From a checkpoint of a small transformer trained on Wikipedia: 14 layers, 6.46M parameters.
Each number is 50 + 12 x the weight over the matrix's rms, rounded and kept within 0 to 99. Layers, rows and columns count from 0.

# layer 8 MLP down (transposed), 256x96, rms 0.102, rows 102-126, columns 0-95
52 36 63 67 16 62 38 56 57 28 76 47 52 53 41 31 42 37 72 64 46 54 42 44 57 42 46 49 64 58 51 75 60 43 30 42 54 48 25 23 53 61 42 57 52 63 33 46 59 37 48 40 32 53 44 42 49 36 58 42 60 38 46 58 43 54 57 36 50 51 46 24 62 50 50 49 63 40 27 49 52 60 59 29 52 70 42 59 49 57 59 52 57 57 50 50
45 46 49 42 55 54 52 51 55 37 53 51 65 64 50 41 55 51 44 71 25 81 39 49 27 26 58 50 55 30 23 51 57 35 58 37 47 68 58 31 38 50 56 50 45 38 35 32 19 71 56 52 56 61 67 37 46 56 63 45 69 41 34 47 73 60 54 42 40 39 66 50 39 44 51 63 42 95 77 49 47 57 57 55 42 64 43 34 36 21 43 28 64 29 44 49
73 00 36 50 46 44 69 44 47 53 52 48 65 46 52 42 56 58 32 56 49 37 67 54 46 53 65 58 55 67 52 53 50 34 38 38 66 43 59 55 65 50 29 56 29 60 55 53 66 48 57 78 69 29 41 50 58 57 59 55 55 67 50 56 40 46 51 68 47 34 44 46 35 47 46 45 56 53 42 51 50 50 15 29 64 64 24 45 39 46 47 44 81 67 53 53
66 62 44 69 55 62 45 39 48 46 59 40 52 61 49 57 60 55 11 35 56 55 40 35 43 31 54 36 63 44 58 11 83 51 46 66 29 49 41 72 58 25 57 50 63 23 61 55 36 45 42 46 39 64 46 35 51 37 68 47 55 41 44 50 38 54 58 40 26 48 40 47 46 27 56 41 63 11 69 45 57 48 56 64 55 42 29 55 47 59 43 73 21 58 43 21
42 55 65 80 54 36 45 53 55 74 31 31 56 58 55 52 48 35 64 41 47 52 39 56 31 49 42 72 61 33 35 49 47 49 61 37 65 44 61 55 42 53 56 53 42 39 45 54 52 54 49 64 43 56 56 39 50 32 46 39 53 40 23 69 52 53 53 27 40 72 58 46 54 58 53 50 64 38 44 59 61 28 74 48 40 44 49 45 47 66 57 53 65 40 20 48
63 62 62 59 45 42 64 49 33 68 41 61 39 49 56 48 43 59 51 39 38 56 36 62 26 23 44 60 43 34 54 46 70 45 22 73 36 59 57 56 64 65 60 43 63 62 52 48 39 30 49 30 54 48 39 48 41 18 77 30 67 60 50 37 80 41 47 46 48 37 52 62 34 47 41 62 51 36 58 64 73 52 61 64 44 30 40 57 29 53 21 65 40 50 48 29
44 58 62 27 36 48 52 63 53 63 70 37 53 58 40 37 48 61 68 36 41 68 61 62 23 15 54 89 48 70 40 45 53 50 48 64 51 36 66 48 72 65 40 52 35 48 60 58 61 63 46 43 73 51 61 36 36 26 48 54 30 35 67 71 89 58 44 57 49 59 44 49 51 63 44 44 38 67 40 75 26 54 25 34 59 54 54 50 44 32 43 42 53 37 51 77
33 57 65 16 37 10 83 47 31 83 53 69 40 50 67 46 54 49 49 63 54 63 45 54 46 68 57 56 60 54 48 34 45 53 53 66 40 56 43 36 33 46 45 43 43 61 49 51 56 42 70 37 46 55 53 46 49 58 37 44 40 41 53 53 66 40 52 58 45 39 55 55 45 72 52 51 56 47 55 36 47 64 51 65 42 51 62 48 38 46 47 71 44 43 74 53
67 38 47 51 54 42 69 45 38 70 50 42 39 42 69 48 44 37 61 54 62 44 60 57 39 73 43 36 74 48 71 51 35 38 22 45 54 50 47 65 50 35 39 44 40 43 58 56 66 51 61 36 29 47 57 60 77 39 60 65 27 65 47 56 23 53 58 44 58 36 49 70 53 60 57 56 41 45 47 40 42 58 46 32 79 46 19 73 43 53 43 60 48 64 48 51
51 37 59 46 56 59 60 63 42 46 54 55 56 71 25 53 60 25 53 22 39 24 52 60 60 53 60 37 24 36 50 31 55 34 58 29 70 54 63 63 30 41 57 51 51 60 65 31 55 40 49 39 48 46 55 12 33 15 33 67 31 49 36 67 43 30 78 36 53 66 48 39 47 57 65 41 47 53 29 36 57 34 42 52 67 38 16 58 34 49 51 27 50 42 30 55
55 53 47 49 53 54 44 58 52 54 49 54 42 57 55 47 54 47 47 51 51 44 47 52 52 51 48 47 48 54 51 53 54 50 51 49 51 46 55 48 48 48 52 45 41 50 50 53 47 46 44 42 45 47 56 54 44 47 49 52 53 54 55 48 46 48 44 47 50 51 48 50 58 49 48 50 42 46 53 49 47 53 47 49 41 54 48 54 54 43 49 48 42 47 56 52
40 61 35 29 36 52 43 54 23 48 37 59 44 35 48 48 58 43 46 52 66 55 46 33 49 64 56 49 35 31 40 52 49 52 39 48 44 46 50 48 38 34 49 55 55 60 63 48 55 63 62 47 49 53 49 50 45 69 44 50 33 65 62 42 65 67 61 52 62 75 42 23 58 50 43 59 32 56 55 60 36 52 68 50 51 52 81 69 83 43 50 52 46 25 63 42
47 28 66 63 56 20 52 45 48 50 55 45 64 61 38 48 44 57 55 65 66 50 57 51 31 48 53 43 62 53 54 39 71 51 54 40 56 52 58 46 34 44 43 57 50 40 67 44 32 66 42 59 58 57 33 52 30 47 60 36 28 28 50 51 62 54 59 38 57 39 62 62 41 54 45 52 51 36 34 58 78 49 25 62 48 47 57 47 49 35 76 54 66 61 64 62
39 59 49 71 51 70 67 47 86 48 41 19 44 70 58 44 59 66 69 51 50 63 46 49 40 67 49 60 52 53 60 36 60 58 54 54 50 32 58 39 35 57 40 26 36 56 49 47 75 52 71 45 51 43 42 41 43 57 58 50 35 34 64 67 63 79 28 37 33 33 71 39 67 45 52 54 37 57 31 57 42 58 52 56 49 59 69 44 52 55 55 59 62 44 68 55
59 51 51 59 43 78 66 53 60 37 54 29 34 41 68 39 47 66 63 55 56 54 36 53 68 39 45 49 63 33 57 67 51 61 43 56 50 38 40 64 48 49 26 69 34 63 62 76 49 46 56 63 37 28 53 38 62 48 43 56 55 39 48 51 32 64 31 29 42 42 29 35 60 45 44 25 60 46 32 52 55 59 36 39 38 67 45 31 57 71 48 52 44 48 56 51
27 59 55 34 47 68 45 52 46 45 59 53 41 54 46 46 59 36 48 59 40 64 51 52 35 51 38 76 47 55 54 52 59 61 39 72 32 39 39 43 45 42 47 66 60 42 41 46 53 62 51 57 48 47 43 44 55 56 48 52 66 31 69 29 54 16 41 62 63 47 47 51 39 35 75 39 38 75 52 43 52 37 53 10 61 37 56 57 64 59 66 39 54 48 68 44
34 41 40 38 47 51 23 44 50 62 38 35 56 41 42 57 41 56 32 70 35 47 55 51 53 56 50 45 49 53 64 53 88 45 46 33 51 61 73 22 56 75 56 27 60 30 60 64 42 43 33 42 40 69 60 26 55 41 31 42 60 45 58 68 42 67 48 73 54 57 71 52 47 59 62 54 40 43 38 54 59 73 42 46 51 59 43 44 59 63 43 41 77 51 35 52
57 64 49 56 68 40 65 55 58 32 81 37 48 66 29 16 48 40 46 53 50 68 46 45 53 50 68 58 44 45 45 39 46 58 56 63 50 39 59 47 34 67 26 32 58 28 53 41 50 47 68 26 39 67 46 24 45 54 49 67 27 56 65 53 56 41 48 58 45 43 55 33 46 55 69 62 36 59 53 64 73 47 23 46 67 43 52 44 56 30 54 48 65 66 46 63
50 45 44 41 51 45 33 46 73 43 45 39 46 36 41 56 51 53 50 62 58 67 31 52 40 64 47 50 48 51 51 50 58 57 54 62 46 44 48 37 48 67 54 40 46 40 43 53 44 47 42 42 43 42 49 53 47 45 37 53 54 58 53 44 51 50 48 61 51 55 42 42 52 51 48 53 49 42 58 44 58 57 42 39 46 57 48 34 47 44 59 49 54 60 53 55
40 58 50 43 47 63 44 42 39 40 44 44 45 29 41 44 48 53 37 65 71 50 50 50 58 59 46 48 48 43 54 46 54 51 44 60 48 48 43 50 55 50 49 52 49 59 36 46 39 49 44 39 53 47 50 36 46 53 50 53 71 46 56 45 54 41 33 55 50 45 49 41 51 43 30 52 43 63 69 41 42 38 51 39 59 50 49 45 47 52 55 38 45 70 64 53
31 31 50 70 27 52 59 52 61 52 34 50 43 59 36 50 55 55 48 73 35 47 59 47 48 57 60 34 30 43 53 55 40 43 67 33 50 30 54 49 28 60 44 57 47 55 45 57 23 66 39 57 54 43 50 19 33 68 51 82 62 49 43 67 39 46 52 58 50 59 39 60 47 40 74 45 42 70 59 35 57 28 64 40 42 40 36 43 49 57 56 44 78 42 63 60
56 52 29 64 78 44 48 43 67 45 48 50 67 70 63 58 54 61 45 70 45 48 48 42 63 48 78 63 34 51 53 44 57 60 38 51 52 68 55 72 36 55 52 58 36 31 64 42 70 63 53 46 50 41 72 49 45 45 34 45 41 56 37 49 46 49 42 31 66 47 54 55 53 56 51 33 37 63 46 31 60 51 45 39 41 34 50 33 48 33 47 67 41 57 54 70
65 87 49 64 34 45 41 49 64 78 19 39 57 50 72 40 58 32 59 62 42 62 43 43 47 64 36 43 56 54 48 60 45 56 31 58 37 37 64 50 57 71 56 68 35 63 35 59 58 67 66 53 52 60 31 54 60 61 41 51 66 43 54 64 51 45 09 63 61 53 54 65 66 39 59 28 49 45 35 59 50 67 61 47 53 37 37 49 59 42 38 62 68 46 53 25
44 40 68 49 59 51 55 52 34 46 68 69 55 43 32 75 53 44 48 35 72 71 47 78 41 40 42 54 16 50 55 52 40 45 64 62 45 50 55 60 70 41 77 75 54 65 46 62 42 52 40 79 52 51 49 33 32 52 45 84 37 49 43 37 58 28 40 13 59 64 62 58 66 68 68 57 43 50 48 39 85 26 34 53 51 22 51 53 66 62 81 59 38 35 42 66
46 52 57 35 47 42 43 51 40 57 39 48 66 52 52 48 46 54 45 58 50 55 48 55 39 53 48 49 36 48 52 48 54 64 41 56 51 52 41 43 45 58 44 63 37 46 50 54 40 59 64 62 51 47 47 43 54 51 44 52 54 51 50 57 51 40 44 59 53 50 50 41 59 44 55 51 53 41 55 51 44 55 56 49 54 49 52 48 44 58 53 51 59 54 61 53
# layer 8 MLP gate, 256x96, rms 0.298, rows 103-126, columns 0-95
49 53 50 48 53 47 41 62 44 26 39 56 26 45 43 67 41 50 89 70 50 37 61 43 52 67 28 42 39 43 55 42 61 39 30 32 30 55 47 53 41 47 38 50 47 48 37 34 66 59 49 52 59 38 32 57 17 48 50 59 75 73 34 29 52 39 42 18 68 37 62 72 60 28 93 55 65 51 33 51 58 67 63 77 49 55 44 54 70 64 63 39 43 57 31 24
54 24 51 41 48 55 55 48 50 16 38 54 59 45 64 53 51 43 65 49 37 47 58 49 44 60 59 50 54 55 52 33 60 32 40 22 66 38 60 64 61 61 52 52 45 50 55 42 31 61 66 56 81 39 45 59 62 48 60 61 56 68 32 45 34 54 58 42 29 31 47 71 54 54 70 61 46 40 45 61 44 52 50 16 54 46 32 19 47 48 67 73 53 31 48 61
78 48 41 53 42 54 55 46 72 70 49 48 55 60 74 60 45 58 10 56 51 45 42 34 27 35 38 42 66 09 35 33 46 56 40 62 47 38 37 42 64 27 37 75 47 31 40 47 57 49 61 38 51 73 52 47 41 31 43 81 59 37 29 57 30 79 42 32 54 50 54 38 43 38 54 63 54 39 46 36 93 37 54 49 55 54 54 64 24 59 38 54 35 63 35 50
70 66 67 50 48 42 60 44 46 29 52 66 49 49 32 61 42 35 43 62 45 62 28 45 55 42 52 54 75 29 39 44 47 45 46 23 38 39 55 66 49 59 50 49 48 37 65 43 49 28 47 57 50 52 55 50 48 40 53 29 45 43 52 60 44 47 24 27 46 63 75 41 54 43 57 50 71 49 42 65 41 71 56 63 46 38 60 61 36 59 47 39 43 64 23 41
34 38 43 40 55 55 40 62 44 62 60 46 73 53 42 62 59 43 57 52 64 45 62 44 43 61 27 47 69 59 60 37 23 37 60 37 61 54 48 50 42 38 57 51 65 34 33 64 44 58 44 66 52 69 57 54 44 44 52 39 26 36 37 54 54 54 68 68 50 36 32 82 56 39 23 46 56 48 60 33 54 42 31 40 44 49 49 71 59 51 42 29 36 33 38 80
40 53 29 68 39 31 60 51 61 61 55 31 63 53 59 34 24 37 47 41 43 56 47 63 47 51 30 35 51 64 29 31 47 50 66 65 57 47 39 31 68 65 57 36 47 44 57 43 73 33 48 35 48 43 70 42 76 54 62 39 22 62 73 55 39 61 55 53 37 69 66 50 31 73 55 43 84 61 31 50 36 68 54 38 65 67 50 60 20 57 57 58 37 42 60 50
62 44 53 63 47 55 42 35 34 62 49 37 38 43 44 62 27 38 72 59 51 32 56 58 55 19 50 37 69 53 59 52 65 39 52 29 57 40 43 68 38 29 54 64 46 53 64 26 62 37 52 61 34 29 53 61 50 79 55 60 43 53 52 64 64 38 55 42 52 36 65 55 60 66 47 46 62 40 40 43 68 64 64 39 55 41 51 44 63 38 36 53 58 47 52 59
57 48 51 26 48 55 54 24 42 58 47 46 37 65 57 56 72 52 52 40 52 47 59 39 47 53 39 33 55 52 39 39 44 48 61 42 41 65 40 64 53 45 46 55 41 46 64 47 43 49 28 65 71 43 40 61 60 53 22 60 39 49 46 45 51 87 57 51 47 48 37 72 26 53 42 31 43 57 56 56 52 72 65 74 54 52 48 69 48 35 53 55 61 29 62 56
62 28 39 49 42 46 62 56 42 46 35 69 59 70 48 59 48 41 57 73 64 38 67 12 37 49 37 69 47 58 63 60 52 57 43 26 35 33 43 33 39 35 09 53 78 57 48 65 32 48 47 69 64 35 41 65 35 51 48 36 62 37 47 54 56 19 58 53 47 50 78 51 50 49 59 61 47 68 49 64 80 42 40 55 78 48 60 47 63 61 50 31 41 44 56 50
52 50 53 48 55 52 52 54 45 57 51 50 50 52 53 55 44 48 46 53 53 45 51 58 46 54 48 43 49 47 54 46 57 55 48 52 43 51 55 50 50 53 50 47 44 45 48 45 48 49 49 45 56 50 50 53 41 54 48 49 52 47 52 51 49 50 51 46 54 56 47 47 50 56 46 47 51 45 58 49 51 51 51 48 52 46 56 42 53 47 49 56 51 47 46 49
57 80 35 66 45 50 46 54 50 36 55 76 46 30 42 60 50 46 51 52 66 58 67 42 66 51 38 57 53 59 48 35 14 70 51 47 41 64 56 53 43 30 37 42 78 22 55 35 51 42 58 59 37 48 44 71 48 56 58 48 62 54 51 63 60 47 36 42 38 44 53 52 64 52 60 53 43 54 48 41 49 62 68 54 46 69 57 64 40 42 49 54 58 46 26 58
56 64 45 65 42 64 44 58 23 56 46 44 60 41 43 52 73 41 47 41 40 44 41 50 34 59 51 57 30 46 56 39 32 55 36 60 37 46 52 78 69 29 52 45 47 56 46 62 64 55 59 73 54 48 64 55 52 49 71 59 55 66 52 56 47 47 39 46 60 43 45 35 52 62 64 54 37 61 63 46 55 44 53 44 37 41 75 70 33 66 32 43 47 53 42 47
67 25 38 39 60 70 50 62 23 42 46 52 53 77 65 60 43 68 57 42 43 60 55 59 40 65 46 57 31 10 47 32 43 49 63 51 35 61 54 61 55 47 65 38 44 73 43 87 61 52 43 66 57 21 71 55 35 68 54 41 44 65 39 46 30 63 51 47 47 57 30 59 67 50 54 27 65 36 74 28 57 56 49 53 43 20 52 40 55 54 86 51 41 44 65 67
40 56 40 52 64 52 50 39 54 57 48 58 56 61 55 42 41 45 60 46 46 60 47 35 37 51 53 51 40 55 58 44 67 69 52 60 43 42 49 48 36 51 57 49 47 51 53 55 56 46 59 51 51 58 46 44 66 50 65 39 41 43 56 46 65 27 45 50 47 53 45 41 47 65 45 48 40 55 43 64 43 51 44 57 37 54 56 45 61 37 40 47 41 52 49 38
30 44 55 60 47 55 46 61 54 49 45 50 44 62 41 64 53 42 57 39 47 51 48 59 49 52 70 44 36 41 54 58 60 44 49 63 52 46 50 49 39 52 54 66 36 36 31 44 46 65 43 53 50 48 59 56 47 33 60 55 35 47 65 47 45 50 48 65 38 55 39 57 36 52 50 40 56 55 34 43 50 24 23 28 57 41 50 55 56 60 42 58 46 41 37 43
51 55 72 57 36 51 50 19 53 73 62 57 35 66 41 59 64 62 41 53 38 64 43 51 50 55 51 44 41 54 76 63 54 52 62 42 41 58 42 28 53 39 55 29 67 39 71 70 37 44 57 52 53 45 25 59 53 50 58 69 70 46 59 37 65 40 58 44 07 48 71 52 67 38 53 22 45 54 53 66 28 52 51 32 41 30 38 29 42 31 56 43 56 46 29 51
60 48 51 51 58 32 43 45 48 42 51 40 69 49 49 59 54 48 65 62 26 63 48 35 44 59 72 73 53 40 79 30 64 44 51 41 31 49 46 39 37 68 50 59 33 42 40 38 54 40 48 70 58 73 36 63 53 41 89 51 45 50 50 75 58 42 48 45 42 36 72 49 75 70 55 38 55 69 35 64 39 51 52 59 40 58 58 42 43 53 29 59 57 44 39 49
63 50 65 46 40 62 57 58 57 73 53 42 63 49 46 38 54 45 40 46 58 53 48 53 46 52 58 54 50 48 37 57 48 44 56 48 52 55 46 55 40 54 54 50 32 59 50 52 50 51 45 60 37 60 41 50 46 61 56 53 40 36 29 52 59 48 36 45 40 48 52 58 51 35 51 49 54 61 44 49 43 62 61 46 44 40 48 50 59 46 55 45 38 40 49 60
47 47 52 36 55 36 61 50 52 44 45 62 45 52 40 43 51 57 52 31 54 52 44 49 50 56 47 62 70 60 47 53 47 56 49 64 37 52 47 46 37 44 60 56 44 44 58 44 59 41 36 46 51 47 47 54 52 47 53 60 51 49 63 49 59 48 44 43 47 55 36 49 48 39 36 62 41 51 54 45 50 55 55 43 53 34 47 61 40 50 49 51 47 58 43 55
35 35 65 45 50 31 33 69 56 40 49 43 28 74 46 31 59 65 33 42 40 64 45 43 59 63 63 51 37 71 66 37 48 38 49 29 89 29 41 58 53 57 70 29 32 47 43 47 65 55 46 43 60 48 59 34 31 62 70 48 41 59 44 55 59 40 48 54 64 73 56 58 54 51 53 38 60 64 57 45 57 54 33 40 54 57 59 38 54 53 54 57 52 46 39 57
40 49 56 59 58 45 37 54 38 50 54 56 55 40 70 41 59 54 63 56 47 50 59 57 29 48 40 45 69 46 47 62 30 37 47 54 35 53 33 31 61 42 50 46 64 48 42 72 49 47 39 39 74 51 44 55 34 53 54 40 39 50 58 40 44 34 49 49 50 74 42 38 36 43 69 72 60 53 59 48 52 62 49 26 54 51 60 38 46 40 50 36 32 54 55 32
49 23 70 70 26 69 65 44 69 34 54 31 65 82 34 57 60 57 61 70 29 33 26 47 37 70 67 50 51 37 57 56 34 34 45 45 43 36 34 62 33 42 62 71 57 34 40 46 41 57 28 66 34 62 38 57 61 29 49 72 55 44 51 39 52 47 43 26 24 61 68 41 47 61 68 80 39 70 47 47 51 56 47 40 48 42 60 53 49 60 83 44 51 31 49 58
34 56 36 36 71 26 43 43 85 38 36 51 31 68 41 36 57 21 44 83 54 50 35 27 65 80 49 37 65 21 37 37 44 72 48 72 55 43 33 44 48 32 49 46 38 35 36 74 32 45 89 31 43 59 23 53 60 39 80 43 29 58 64 65 63 42 76 63 26 48 49 61 37 48 51 64 62 88 48 69 29 73 38 39 32 37 70 35 42 57 52 44 36 49 74 66
54 54 47 45 45 39 42 55 45 51 55 46 47 59 51 53 53 47 39 47 53 48 48 55 46 47 47 44 51 49 48 43 46 52 54 60 49 54 49 50 50 51 50 58 52 56 49 50 49 57 50 46 57 47 61 52 40 60 48 51 40 35 51 48 53 57 65 55 50 55 46 54 43 45 52 64 51 47 50 46 47 55 51 51 42 53 49 45 46 43 33 45 44 56 46 56
# layer 8 MLP up, 256x96, rms 0.294, rows 103-126, columns 0-95
72 56 52 44 59 64 78 65 24 15 41 43 33 51 80 62 49 74 64 42 22 42 65 65 18 55 81 68 74 63 61 33 62 52 39 63 45 37 30 47 39 33 43 27 30 44 34 60 41 76 70 52 34 44 61 65 72 47 46 39 45 27 42 67 57 53 85 42 31 57 65 54 23 62 37 50 45 55 63 41 77 41 28 25 66 57 47 39 50 41 29 49 56 53 34 64
54 57 61 25 41 62 35 31 30 54 68 40 46 24 40 76 46 33 32 70 37 60 69 45 19 57 43 64 46 47 29 24 58 45 50 32 55 55 55 49 78 59 42 53 68 51 54 44 64 56 78 62 55 30 45 33 53 42 48 28 43 55 55 51 37 52 47 49 33 56 50 36 58 49 66 25 29 39 35 73 47 40 20 48 31 69 61 29 38 49 66 36 61 41 39 73
47 00 63 33 43 54 58 56 56 44 50 67 62 58 47 77 59 58 47 54 53 44 66 46 37 54 23 38 31 64 40 48 25 62 56 74 50 48 63 58 56 50 51 45 54 60 27 69 39 41 51 61 47 59 50 48 64 59 46 60 70 56 43 52 38 51 41 60 61 22 55 39 52 47 47 35 74 44 64 67 63 39 30 36 63 70 39 17 52 35 62 81 57 44 43 47
29 59 22 46 38 34 47 70 53 53 42 52 44 45 50 37 41 68 45 59 48 64 37 50 34 68 64 41 62 76 61 67 53 49 54 70 49 52 47 27 54 47 39 52 30 75 58 75 62 54 58 68 52 43 44 60 60 59 41 42 49 44 70 28 60 39 61 70 75 37 59 56 35 78 45 43 44 53 83 48 49 54 56 40 62 49 58 31 51 55 55 34 62 55 59 59
51 50 44 61 25 51 31 50 44 58 45 57 33 34 59 62 81 59 56 24 50 70 41 51 38 36 52 56 36 61 30 68 73 56 24 71 46 40 69 49 50 62 60 73 57 48 21 20 40 43 74 37 56 53 24 48 38 24 52 50 55 64 55 38 47 57 25 47 74 48 61 34 48 28 46 61 64 63 59 59 50 42 67 39 63 44 36 54 46 57 28 45 54 59 25 54
61 60 33 56 46 43 61 51 27 47 46 65 74 63 39 65 37 50 49 33 35 46 47 43 38 30 64 32 57 52 45 45 54 58 51 67 68 92 33 37 47 65 42 67 22 44 56 46 57 70 47 58 71 72 45 90 62 58 62 50 45 51 55 64 73 40 64 71 53 58 51 52 34 42 70 41 53 43 38 73 49 20 24 64 53 41 42 51 31 59 84 30 57 49 68 54
56 69 45 45 58 57 53 48 39 54 57 61 40 46 44 43 53 62 37 47 52 55 50 45 42 39 42 62 24 36 27 39 32 34 50 64 59 40 58 67 61 46 47 41 44 37 49 25 43 64 40 43 55 40 70 43 41 34 68 58 40 49 52 34 50 48 56 34 27 29 68 40 52 57 67 64 76 57 48 53 66 30 37 43 51 43 50 55 66 78 51 43 13 42 42 69
63 52 57 59 50 50 61 48 59 53 55 46 50 45 67 47 62 56 68 50 87 44 76 29 60 70 52 55 25 45 37 36 52 55 37 48 46 60 50 53 31 43 36 29 40 61 41 45 48 43 53 62 63 52 51 60 57 58 37 31 43 41 49 63 43 68 68 42 67 38 61 65 59 53 38 54 48 40 47 41 26 37 30 72 38 44 66 58 32 65 63 41 48 59 43 32
56 49 41 54 58 70 54 52 32 46 58 58 51 41 38 45 60 78 63 57 39 64 32 58 57 46 55 44 39 64 43 38 37 16 33 39 51 72 63 62 60 49 72 50 57 54 61 34 25 54 35 57 39 52 59 34 76 58 32 32 40 44 66 42 48 56 46 47 60 61 62 63 21 66 26 37 39 71 39 47 43 60 41 56 51 41 42 68 63 67 67 49 59 99 19 51
54 54 51 52 52 44 48 51 44 53 53 50 53 50 58 48 51 50 52 51 58 44 54 54 43 52 49 45 47 57 49 46 51 50 53 51 44 53 52 49 51 50 54 48 44 50 52 47 47 54 51 50 62 52 49 52 43 43 55 57 51 52 47 52 50 48 47 47 48 55 45 45 51 44 50 56 51 49 53 53 46 51 47 50 54 51 56 46 46 46 44 46 55 48 47 41
70 66 25 42 43 63 38 40 45 44 40 34 72 45 56 48 46 35 48 52 40 34 55 44 33 55 42 47 56 62 53 38 51 65 46 39 68 53 51 32 39 52 61 72 32 31 64 29 46 54 69 45 47 64 59 53 46 47 58 53 41 39 38 48 60 49 26 70 53 35 70 48 72 49 55 32 50 60 65 49 70 48 48 52 65 57 48 63 44 50 49 34 64 41 39 64
35 32 44 51 48 60 62 38 36 53 43 43 46 59 33 40 36 63 45 58 52 45 74 53 63 59 35 29 60 46 44 62 54 67 76 48 52 50 40 26 51 69 25 67 31 43 44 35 36 47 51 38 41 52 42 43 30 41 34 37 61 45 41 54 33 51 39 47 58 35 59 56 38 57 29 56 43 48 50 47 40 63 41 75 54 67 36 34 52 45 49 73 55 43 56 56
45 39 49 48 60 37 62 53 26 31 54 47 55 37 70 52 49 58 45 53 30 46 50 35 51 80 16 45 59 48 19 54 66 46 59 59 61 70 64 39 56 51 65 41 52 40 18 87 41 50 24 49 39 39 50 45 47 52 50 25 47 77 25 39 40 68 38 48 43 43 57 44 50 19 53 49 65 62 47 37 47 35 81 68 53 52 85 63 67 64 62 50 56 63 62 41
52 54 50 49 56 27 67 40 48 43 36 63 59 55 50 53 59 48 55 54 39 52 36 43 50 51 61 50 38 58 61 43 49 46 63 70 48 31 55 44 39 52 47 51 48 52 51 35 48 35 64 54 43 66 51 46 61 38 48 43 37 46 52 24 63 42 35 52 46 35 46 66 47 60 58 47 30 50 32 66 42 42 42 42 19 49 29 38 60 43 39 49 59 54 57 55
58 45 54 49 54 42 82 42 59 67 45 52 47 44 44 35 32 39 41 58 56 52 45 39 49 55 41 69 48 39 28 48 66 48 53 43 36 45 47 38 60 60 36 34 47 55 70 50 59 58 47 49 60 54 49 38 43 57 49 43 58 45 47 57 64 56 37 58 54 56 41 55 25 52 51 52 58 29 79 63 35 79 65 48 36 63 49 49 57 42 40 44 75 43 42 44
57 58 76 58 47 41 57 66 64 58 44 66 59 32 51 25 50 43 39 30 65 69 59 46 50 57 32 46 51 31 37 56 67 34 43 37 51 56 40 63 61 61 59 41 29 37 56 61 64 63 31 68 54 51 44 39 56 44 38 68 48 45 39 44 42 51 30 53 42 22 36 35 53 50 39 57 38 42 48 51 47 29 49 55 64 24 66 61 47 24 57 75 56 38 44 41
47 52 47 64 58 62 52 18 51 55 43 50 29 47 49 56 49 67 64 53 75 69 60 36 32 45 40 52 44 61 40 51 76 58 54 67 45 53 42 48 42 37 63 29 79 49 60 39 43 38 43 45 71 61 61 28 48 58 43 33 46 39 64 56 49 52 60 54 49 47 56 38 51 39 34 49 39 28 60 55 43 40 45 68 35 54 65 52 64 30 48 52 30 46 51 50
66 43 48 52 49 58 56 52 50 66 58 49 51 52 50 49 48 55 49 48 56 51 48 53 59 52 52 49 49 36 30 51 61 48 55 47 47 50 48 48 40 58 54 45 46 47 56 49 53 49 44 54 46 51 45 54 58 54 52 48 49 41 41 49 58 55 40 51 39 47 47 51 52 41 52 61 53 52 46 59 45 60 54 63 43 42 45 37 61 49 51 48 58 52 51 52
47 47 55 36 53 47 55 56 65 35 40 59 41 60 53 45 41 58 55 49 52 51 51 45 56 61 49 62 49 48 55 58 44 55 58 61 36 63 59 51 56 42 65 54 51 47 57 48 53 33 48 59 72 55 47 43 39 57 51 63 59 48 50 41 57 54 33 55 53 48 38 45 48 51 51 42 53 42 63 44 40 38 49 39 45 41 48 61 42 46 49 52 44 53 43 56
44 69 59 50 45 42 37 53 40 58 60 40 34 50 37 45 62 46 41 47 67 42 59 38 39 37 36 50 56 52 35 38 42 72 42 61 45 32 49 63 33 51 21 28 64 56 57 22 74 52 52 47 54 47 29 44 39 75 40 61 53 34 47 58 46 45 58 73 65 51 59 48 54 41 68 52 55 58 43 34 47 53 48 37 73 41 73 45 53 29 37 52 33 37 64 45
48 53 51 32 51 47 28 40 47 47 41 44 45 51 45 54 43 58 49 49 43 55 35 50 64 53 56 34 53 53 36 31 73 54 43 65 36 50 52 70 50 58 72 63 47 39 46 35 53 54 69 60 43 56 64 55 56 64 30 40 34 48 47 35 43 53 58 52 61 38 53 47 55 59 46 24 39 60 43 46 40 46 49 38 55 53 64 34 50 52 62 64 43 64 43 41
67 56 41 51 46 61 61 44 44 58 37 23 49 32 49 51 56 73 27 79 37 47 38 57 32 37 70 42 70 46 62 75 64 60 61 58 41 59 51 38 51 45 65 32 48 64 65 36 44 76 42 70 24 47 54 69 41 56 29 65 52 45 42 47 60 63 55 61 67 58 52 31 12 30 36 56 23 51 50 38 44 59 63 44 56 45 42 39 36 61 53 37 52 46 70 54
40 44 56 65 43 75 42 45 54 54 62 39 59 12 29 66 39 57 74 54 62 51 72 60 46 57 60 66 68 59 43 75 43 21 53 24 56 72 63 60 66 59 37 77 64 28 43 27 61 51 30 54 64 59 85 33 50 35 54 49 45 51 44 57 38 61 43 51 43 47 36 21 55 47 89 24 56 55 29 41 79 36 46 26 72 81 48 69 57 63 53 38 58 66 45 58
46 47 48 55 47 52 62 55 51 48 46 50 45 44 48 49 52 51 62 48 56 44 55 49 48 58 54 57 56 47 51 56 56 48 46 57 53 43 51 51 50 51 47 41 48 43 63 52 47 49 55 54 46 49 42 45 52 49 61 51 62 52 41 53 47 49 39 45 48 43 60 48 58 56 55 33 50 50 43 56 57 48 48 55 59 46 49 55 62 47 63 54 56 44 49 45